config = dict(
    norm='rmsnorm',
    rope_theta=1020.0,
    attn_scale=0.194,
    init='normal',
    learning_rate=0.00803,
    lr_mult_qkv=0.7,
    lr_head=0.00869,
    train_tokens=125400000,
)
Each number is 128 + 24 x the weight over its row's rms, rounded and kept within 0 to 255. Layers, rows and columns count from 0. Numbers have three digits each. The size before them is the row's rms in percent of the matrix's.

# down: layer 6 MLP down (transposed), 640x160, rms 0.0875, rows 363-400, columns 80-159
# up: layer 6 MLP up, 640x160, rms 0.181, rows 364-401, columns 80-159
down363 046:134130156088139087136135121160114149129126160130120094120156126142119100113132067123120129107132149092124128137130118165109122114104118123083131138134142120124080108104144120155166146137082117136151138150090133116163136106136154118141124142
up364 137:108090100079110110087117112118106150127159132118128122186104158179123104142064152107125113093131116152115118110117139127115131119144104149114102141161100139086128130124104133124148076152121114133145160134141140136129132114136143143173125100
down364 149:147145132129122112121117085149173126150132124149091071134150146135136139148095161124096124116130112163167132168142135107103131121121119098108162135119130167136098138099110109155168095127144110153154165090144148097115140094130125081157158091
up365 125:149140142139106132128122149165098136117070082155127116108115078170130111100113093174150123115085168085167134104133151099130128149105143117132124105140129119152107134123145117136142128126153085114138095120138146098175116102169137126124107149
down365 124:097157122149123112145119174110178163145141132111124138098188113143089188115164170097116135092128094104128118114123122129126109132155163126139121153158146120137115136104120112090145147111174099147132154122129138185116125106145140116098124148
up366 116:105118102126136126152142166098127175121107123157125172136145151106143141133161129094131175109113083138125141115129109107118145110130141146148115132155125125135136089151163127110111137142100176174157092139111144153102098126121092138098130113
down366 111:128112133131153134104115100152130163164129109107091106120161161089149146131113110141173154132109127089129125090136147141128183117108169119122119105086151122092142133136120145153117112117124177127164134172107115169089155139098128111113153121
up367 082:115135100128139134166114103141108142125117140113147166129144129132137125150105121170099121123102119128143121123153149119153122132102142088132130125114166102139168122157152101103126084096141124144131140092105120135141117116111119124096156176
down367 080:140136134129130104072103149087135090125135158152133121171106114095126128125115155153115128150139147165128135164134107051141144130136098139164154133175120135156153117149137071096107089104153126096126084119125121122123131093095161085148106104
up368 120:160105134089189158109123139127117146137134129136173173110111152128161145121119141139107110138153112128136094093118148120093101118145109110174142138116136113095117136076101131124093080166147145100178111142133153118175138092143181121144107144
down368 126:150151122150130115157135143110087180106107141162147112126132129106110122160111113140111146144096090118126155161114142120140106124107068152119122129141160149129081077169149101099122132130140162126107135084118096101139150121116140168109145084
up369 120:113118122139110150136153149135094067132103137132080147107110096106115081095116111127115113105135136093159123082146123097140099158111121121169106147123122178148088101130108147135137117125123171118133116172119135148085152146071077131123132110
down369 125:105168132109123146163104103108072158160137111110139097175121150143144123112130099118135111153122127162092136129150117128146131136097141143112127127120162117113160149206137179120113129138129127152105151117116101117092152122143103150093136129
up370 134:123129125153085153157115143157187125137171138153127149121157150160095112114083122099130131149173142132133189100112132152126141134142104122099136145128132102145130102154108126152090103151149139148157157138122111075117147112129124140174135103
down370 129:133128153121135163158151163163108139127124114113131109091122155135160110110108106107135128107087130145107106126160153121121134123111084136092130137131115163169170107104110132186140101111171143137147129161158132106160140113120110138119123135
up371 099:105134121139169158172108143151108160157131096105145153131139126130166152115124155148147141121125111125098157117108103131097152141150127126135169107146120133127167132122144115149146145131162157104146074156114115124117100196114084163111144204
down371 101:139151148132167112150163112187089135131096089141140128120110118121125123097107165124138121115127113123109142087141068128129147146143143124188122105094145141152186145203119118123136127133161106109117080103092158136137120131112105150127163127
up372 120:116118129147145109094147114131152148124146120161114161144177126111133132116155108153148153123159151133130139108101088163138122090157196121106104122189146203107141122129096079103144123141178138110143129161100134141130130158116092125116112092
down372 114:132114125145144112132133079113154137116142106143126113141179123102117114141114166138114143126132158118135148154144152090077175127108145167080100172142149177128127085140147072102112130084138110175123117114118149121116117138109180167088123117
up373 124:088126140140130137136113173166154109130177089125133142166137116192141138119119123145112116130174125079104137137103130122113132119152155129146103157137123132151054127123138138141144155120130164119093145101136148112100184135084149104159088114
down373 120:111123111095120105116140127119105106110143119135147079155151131118161101128132102113159122099135108106115102102137166146095145126117118166127118056147110156104166150157112152127101118149122151109128140102113171096142158149141116115094109142
up374 108:179137114112091109130130115102123115144117135125123137165150114138144103117150132095092111110135140130123120154124094137145143102118082123115126145149105119134132143130137125127135109114148131144108086099156075160102186124139124131113143152
down374 103:147101120106119134113115124155100134127178145152086132100101130125159151120106111108108140158129160146110117127124094136122166116137198147137125143117114168100133126118145112122094171108107145128153112109132114163158126117102132114118133121
up375 126:114153153147096077173148089127106156153152144147083149119175108135126107122151134181119122143149149119149110140143099157126143129127165176159135137138102085133156129118132089137154112138083105144133115083152101122102136123102125117150126105
down375 122:145128066129113088126141104147127142095110137156133153124109125110083140148120120099098125125137170112163118127109121114133147108093134177170126123131114067163162137134113108148100082121142174108117166150114124109142133106108129096139155108
up376 132:123133137077171136098123089118123189119099117129100118192142112142160114137161121128097138149115148095165115145116178166135070156133150134170132165182127093147113167143159104139110114141200121131158150101152122121171128142139102105135132123
down376 126:120136102144130149119113082093162129094138165128105113147131166152090132111110108125103102159095138127127137114157125168127112174158181110135119136146106123114156143115088104129133110144122116144130097141128167127139090158153157165122123095
up377 122:138169126088131115158145125092143112136123141154138168111092134128114179132121115111144120132147129121129122126157157120141190099136124122143158183127114098150124119137112105148110151167151164078144126134129084106137103113092146113109164113
down377 122:110135122133147109130111122097146152079125105122113117099146129096104136145124145086104101162126124172123111160143132094155103126132128132179101113113113170172151100063136118134132176132109108155116104154131117118117163112132156123121100127
up378 096:115117109154157123114136144195131091122141140144154113089125154116116084150120169111141132154130092154140157099114098125099120087100152107136124134108147109099126112175153130113145114142158138132143098119126103092136107133096130164118186143
down378 094:170086114141069092173179111147137140119133121118147147113142156165134127122111132125126165119111137119149108117107127133106134143089151133106130119156154095119141173143134157155149086144137106144108139071108164115148124150118126111139151139
up379 120:104138141114080068102085139133114149127140075129112126123079145138119125113128103173158118147146178123101117086100083181078120140142103114106136119126099134118091120147145107128141169120081122058134173127137128156129117121101115117142162121
down379 126:131095102145170118134097118119153127162157126132141160115156126132130141102133132099129153137101121112148129194125132159133130164163151129136145143112157108098155128117123132141126122123126158081091092110128116118099137103139060107133123153
up380 006:131128117165133145083093121143129109099149107151131143177134136163142137132145163124116146127101114169135116134116106108122128121142111120112166144093137071116074128108095135137088148138120143178134167150108121119135142131163154129129135081
down380 005:136104148099095123113157106118103118166112141113158100116180135094113125178118157133129122166111092134103111108135128159134154127120168120153118109130105145150085104117118156136160161124093158126149075139127112088126147174120150112120124103
up381 095:158059166141164167122123157132172114130132163112141163168167119170148131087125138183153136100157141130116128137153132117152127135189139151161124121137149161150159134112105117152130109169125154129135152123133129158134138129122142115098172106
down381 092:114079115113121186131108107098160149162112187139109131146141131094126099136094176148107193161137158105085070174171171124118153128092132138093143097126117106119161097169128151131124129171154122140130146112159126116162143157162116087098119160
up382 011:130097085129139185097141140094149114152136137140099127109144113099132139112096120115117137080110130165138143090115150138116122100113116144157175111129125113120156116097132104096126133106114085167102109151162107139114128135129116152124141139
down382 012:130144115142116123148095120146129092135130135158125132147163103116106150131103112147129125053113114149141115122122158125144126101139127162128175151161135094141143149098126131122124154095132120083172102129170130108139122140109071086125122160
up383 090:112113086114145152129158137141110115138131106128143115143146129163162123099130136150128106097135136164177166144135168072103210125192156138111113105128133117116129097112113134091122132121093158115070124125155158182148147115145107115182108117
down383 089:110141139121115161101088132149136112128146142119158144146161123138156130073086119161086133115093121159165139096069158124135161120066128146123100139147145130150145149131089114099154126119074121130083122146091140137116108103091132131136096139
up384 037:078147098105140115100097074135114122147137164095095120104145147157098112075110172127123131142132149110118151133162086149127138136138120096135141086161119159119149073179121113095142125041112138119136161126103144118140112125162155114122096157
down384 037:131117118085148113129095125150152140108133123119138124154186116124126139098089131134087151142141173092165127108115104106135137128115130075120146120095131100158105096104132162098091118122148146091170128108128161093142124139133102148140104147
up385 136:113103129141123191101117165210152119143155135111114139145123121111099103102121126100136110146097225149093105137158093105137127128171120092123149131117113120127138105130112163163166102158103128128145162132147111129107114131102124147105115156
down385 142:121133110105108147135116165107147163108078131114131117146098105126093141090155112138093087115139102116118173131101138146139093098136100139121127122084163089125115132128122120110170138114125105112102052097135129117113142150149128117131110150
up386 127:126107106163156119103139143123162136147216172108153123137129101115139134123100113141179156113142120188133131078145123138149113097128112126142133137132177165150133116141197114154113154138095148144152090115154112142119104132108178110161130132
down386 128:089122105109110086130154149137152152130101141154094146112139089094145115116140105127137150107130139100136121097175110115108123151130094100099150166125122119112090133149112140098126152116129112146148112130155146162108105124075100156128114136
up387 122:174117093121130162095154133122092137095119120108153151142114131171134132146108142161143117171085135155124117137155151089120130140138123113137147105124097083105107112137122117109135123138150128145136157124145130123137141110132190134137091102
down387 111:119128129157089112125115100143135126103117104139110105120152111100153148161133147124132104120127100103115103121109127102131189093100161166118152154149130134139116090154098114079137117169126074103160140140094141133193132127118100112086180092
up388 146:118129115117123119114176107154128119143141122113142101113115129122127089126164129135159141118134152117104091100147178132166120110143185118117194109099137128133102117159180104112115116178140136113086151139130146143134128127122132122155118138
down388 132:144126174097084120093118114119142088092100145112144123128108113122167135126110153120134099146162128113107124137128183102134119094141101099138119168131121130161098137086118080116127135147113103123126133147127106106099154103111167117128164098
up389 106:115143121131168111105125111119116177102115131099140118127160127089117152105131112112151134082117132146126105131108102113102124138136130138167125152125096123103080126111171148095100144156106127098148129099124143131145183141167119113127095120
down389 110:136154117103118137120147130069126151135150101123108140143125157147150147110135101142134160156143141157154156151119138144136121136085085125124143170114120141109114142115152120106116136129112083131095151178148088122148162166113073135154071138
up390 097:148173128121137147104109096130128163138141131132121119118135185141147141126166135091136126149136127132132130152069161104110142145142113138116124132104175087173143137120048129131102074125088124114109158124138144151114080102127126118131161133
down390 108:137139098145112153143162096159090141139138120140109145111120169145165089133102140147140112107144126136132139147092115135126112142147059122137107113114118093155167109131157130117116121133077126117111107068118130148092110126127120160144135097
up391 016:060090086135101120078122115120128113131123101109142119142135082158134124121166108114116149116149112127103142112095141156115100132202095101163102135110087172128097085142125132139143109135156149140141131148126142137148139094155111148115115159
down391 016:138151155177141180112124123135116124127134122135116142110109082173145115130107096182070140132089108117103115146172159177112152143124125109149103123095136130090124095089119186157113108151126137120124135112115167163125134099125146139124106113
up392 125:061125138107110134141136139134154096135111104121163086096118117124151161108089123156115122142098130107146148112095120148166142122141108104132141110132118121154091174101112083122125155118135151105114141111118135107110127106072114097141147099
down392 125:164099155107127146135107117137104072133172108156177102127125116128076159129138110125127126129143149140076150102122129143116120126125115140120132137138091091130084124076110125147141169107174157131118114127113122135134120115102124114103187142
up393 009:121104139117130114136163142157142185155158152142142099131128129092172152120153126102138144130136040140113116152144121130145109145119120089145115121149168170124117122143110130125132128116137145137166126152156081087169147132138129106164116184
down393 008:117134136139109125141125140138140147122133092136152136077123132121154125113122136164165126132093068085142129120087120153111112133128142137130133141126124146084130110130152141139095077134138101126128134144136126119113149132126144114160123122
up394 132:082092124159106142127098109142106142138140115156087135118147130147102129132180129093135109157116107156175129135180117137148140119128139116145142135103171121116165119126138158160103125113128168124117111133144139122154146130169149095149066088
down394 135:115166129121133090133133125123156137095116157129104122120151140122152139126104168117145122097141160112115125124130167115135100116092119114135107148143122126116140154124113110157123100121094146147187177136102127132097130142160120080152136103
up395 065:172101118174134128152129114117120121128140144118107142111123163123130110092113110131143082154098134117109096143180175092115131148118148186118109153159145131124133120117107135115092140078099131174118111100153100134153102127175128103122156156
down395 065:100126136122135117143090075091159121151125107116146152141130165088139077116145116137153109136121151097109131076122144147126131133153114121102142161128136124102118129118121094173109159105132080100118155131082123170099117157103109145182107109
up396 095:131104079121105174095128145129131207137149126136108134156137147115099125129111137121139137124092106136119122135075168077096080133162129150134111155140147139131127092105134118123136182145110116117106154148128118135148129159096131160160135107
down396 096:153173117169034107151154131148108154113110120128143138137146130134137172121105144147135147104129096129111137142122133116145137157136148137150098122141110130168162125108153189117105145100150136120121129117131125148077124087121158088069127118
up397 143:158129168142120136132101128084099085154145109101152080161099137125174147152125087099138142159114124135136159084146148175199153172102144113125116143079117143145144116104114103126182132146170162136123138131154178094132176121140126159126138156
down397 140:148164131089140110164090126120119130147119119100129137108108156111169126152152082112115135127095151119120124138101144137113085129086099180152104124121133150128151102140078098134148120129137120224126147183116130147153128121172131111087160137
up398 123:106152112114125146107166125135173077114112110105137151134129141120127162125142086134145110104152087117120116161137156161153138174143123136206124148155127129073147103076129150123124141139136141104102144153107125102135136160096109174113142152
down398 113:100115112127170130123117112119127099113083125112117140151112124179163125131111098182085104137147106140089114125139128141139124131126124121150135136119108116111141092099109161100136102144190118157120115094179134145130114149124167121115095152
up399 013:116142118139160138104113089117110149127127124134149114137133147131136141140122086128093147139142083164137135123117106118115147143130092070160138132137093108130126107156160156157107095116161085145161143132110127104104160113142104159140114072
down399 012:145125178108114148125130126119128161110145151116151108095106096157148114138124126116105128208113152138138089181163122125140120129146095135153119077157134175085103082133129163116111146116156133155127147114147170163118117117154089110132110109
up400 116:090135140148094154136121093182144133148128091113124123114153139101163126136115147120128125130175155089124138135118158116140117129097125132136120159126167143168155150176117094146124107112154073131150163141106090127144139109142126140130134174
down400 109:133124154132104183132096106186099116109142157162136158140070126135153112090166099096122131104128130169124188135099112176112113104149170118109133119100088095101109155098148179100111149092169136132173124093143109149136128126142131121132147166
up401 101:116120139129105107118145111111155101138128137144120136132136128139143141140104121123141130189163116090160136188128124132114113153117132107109092107147076140116096121161145142143121117097131114144119138119111124119144145137106174062103165152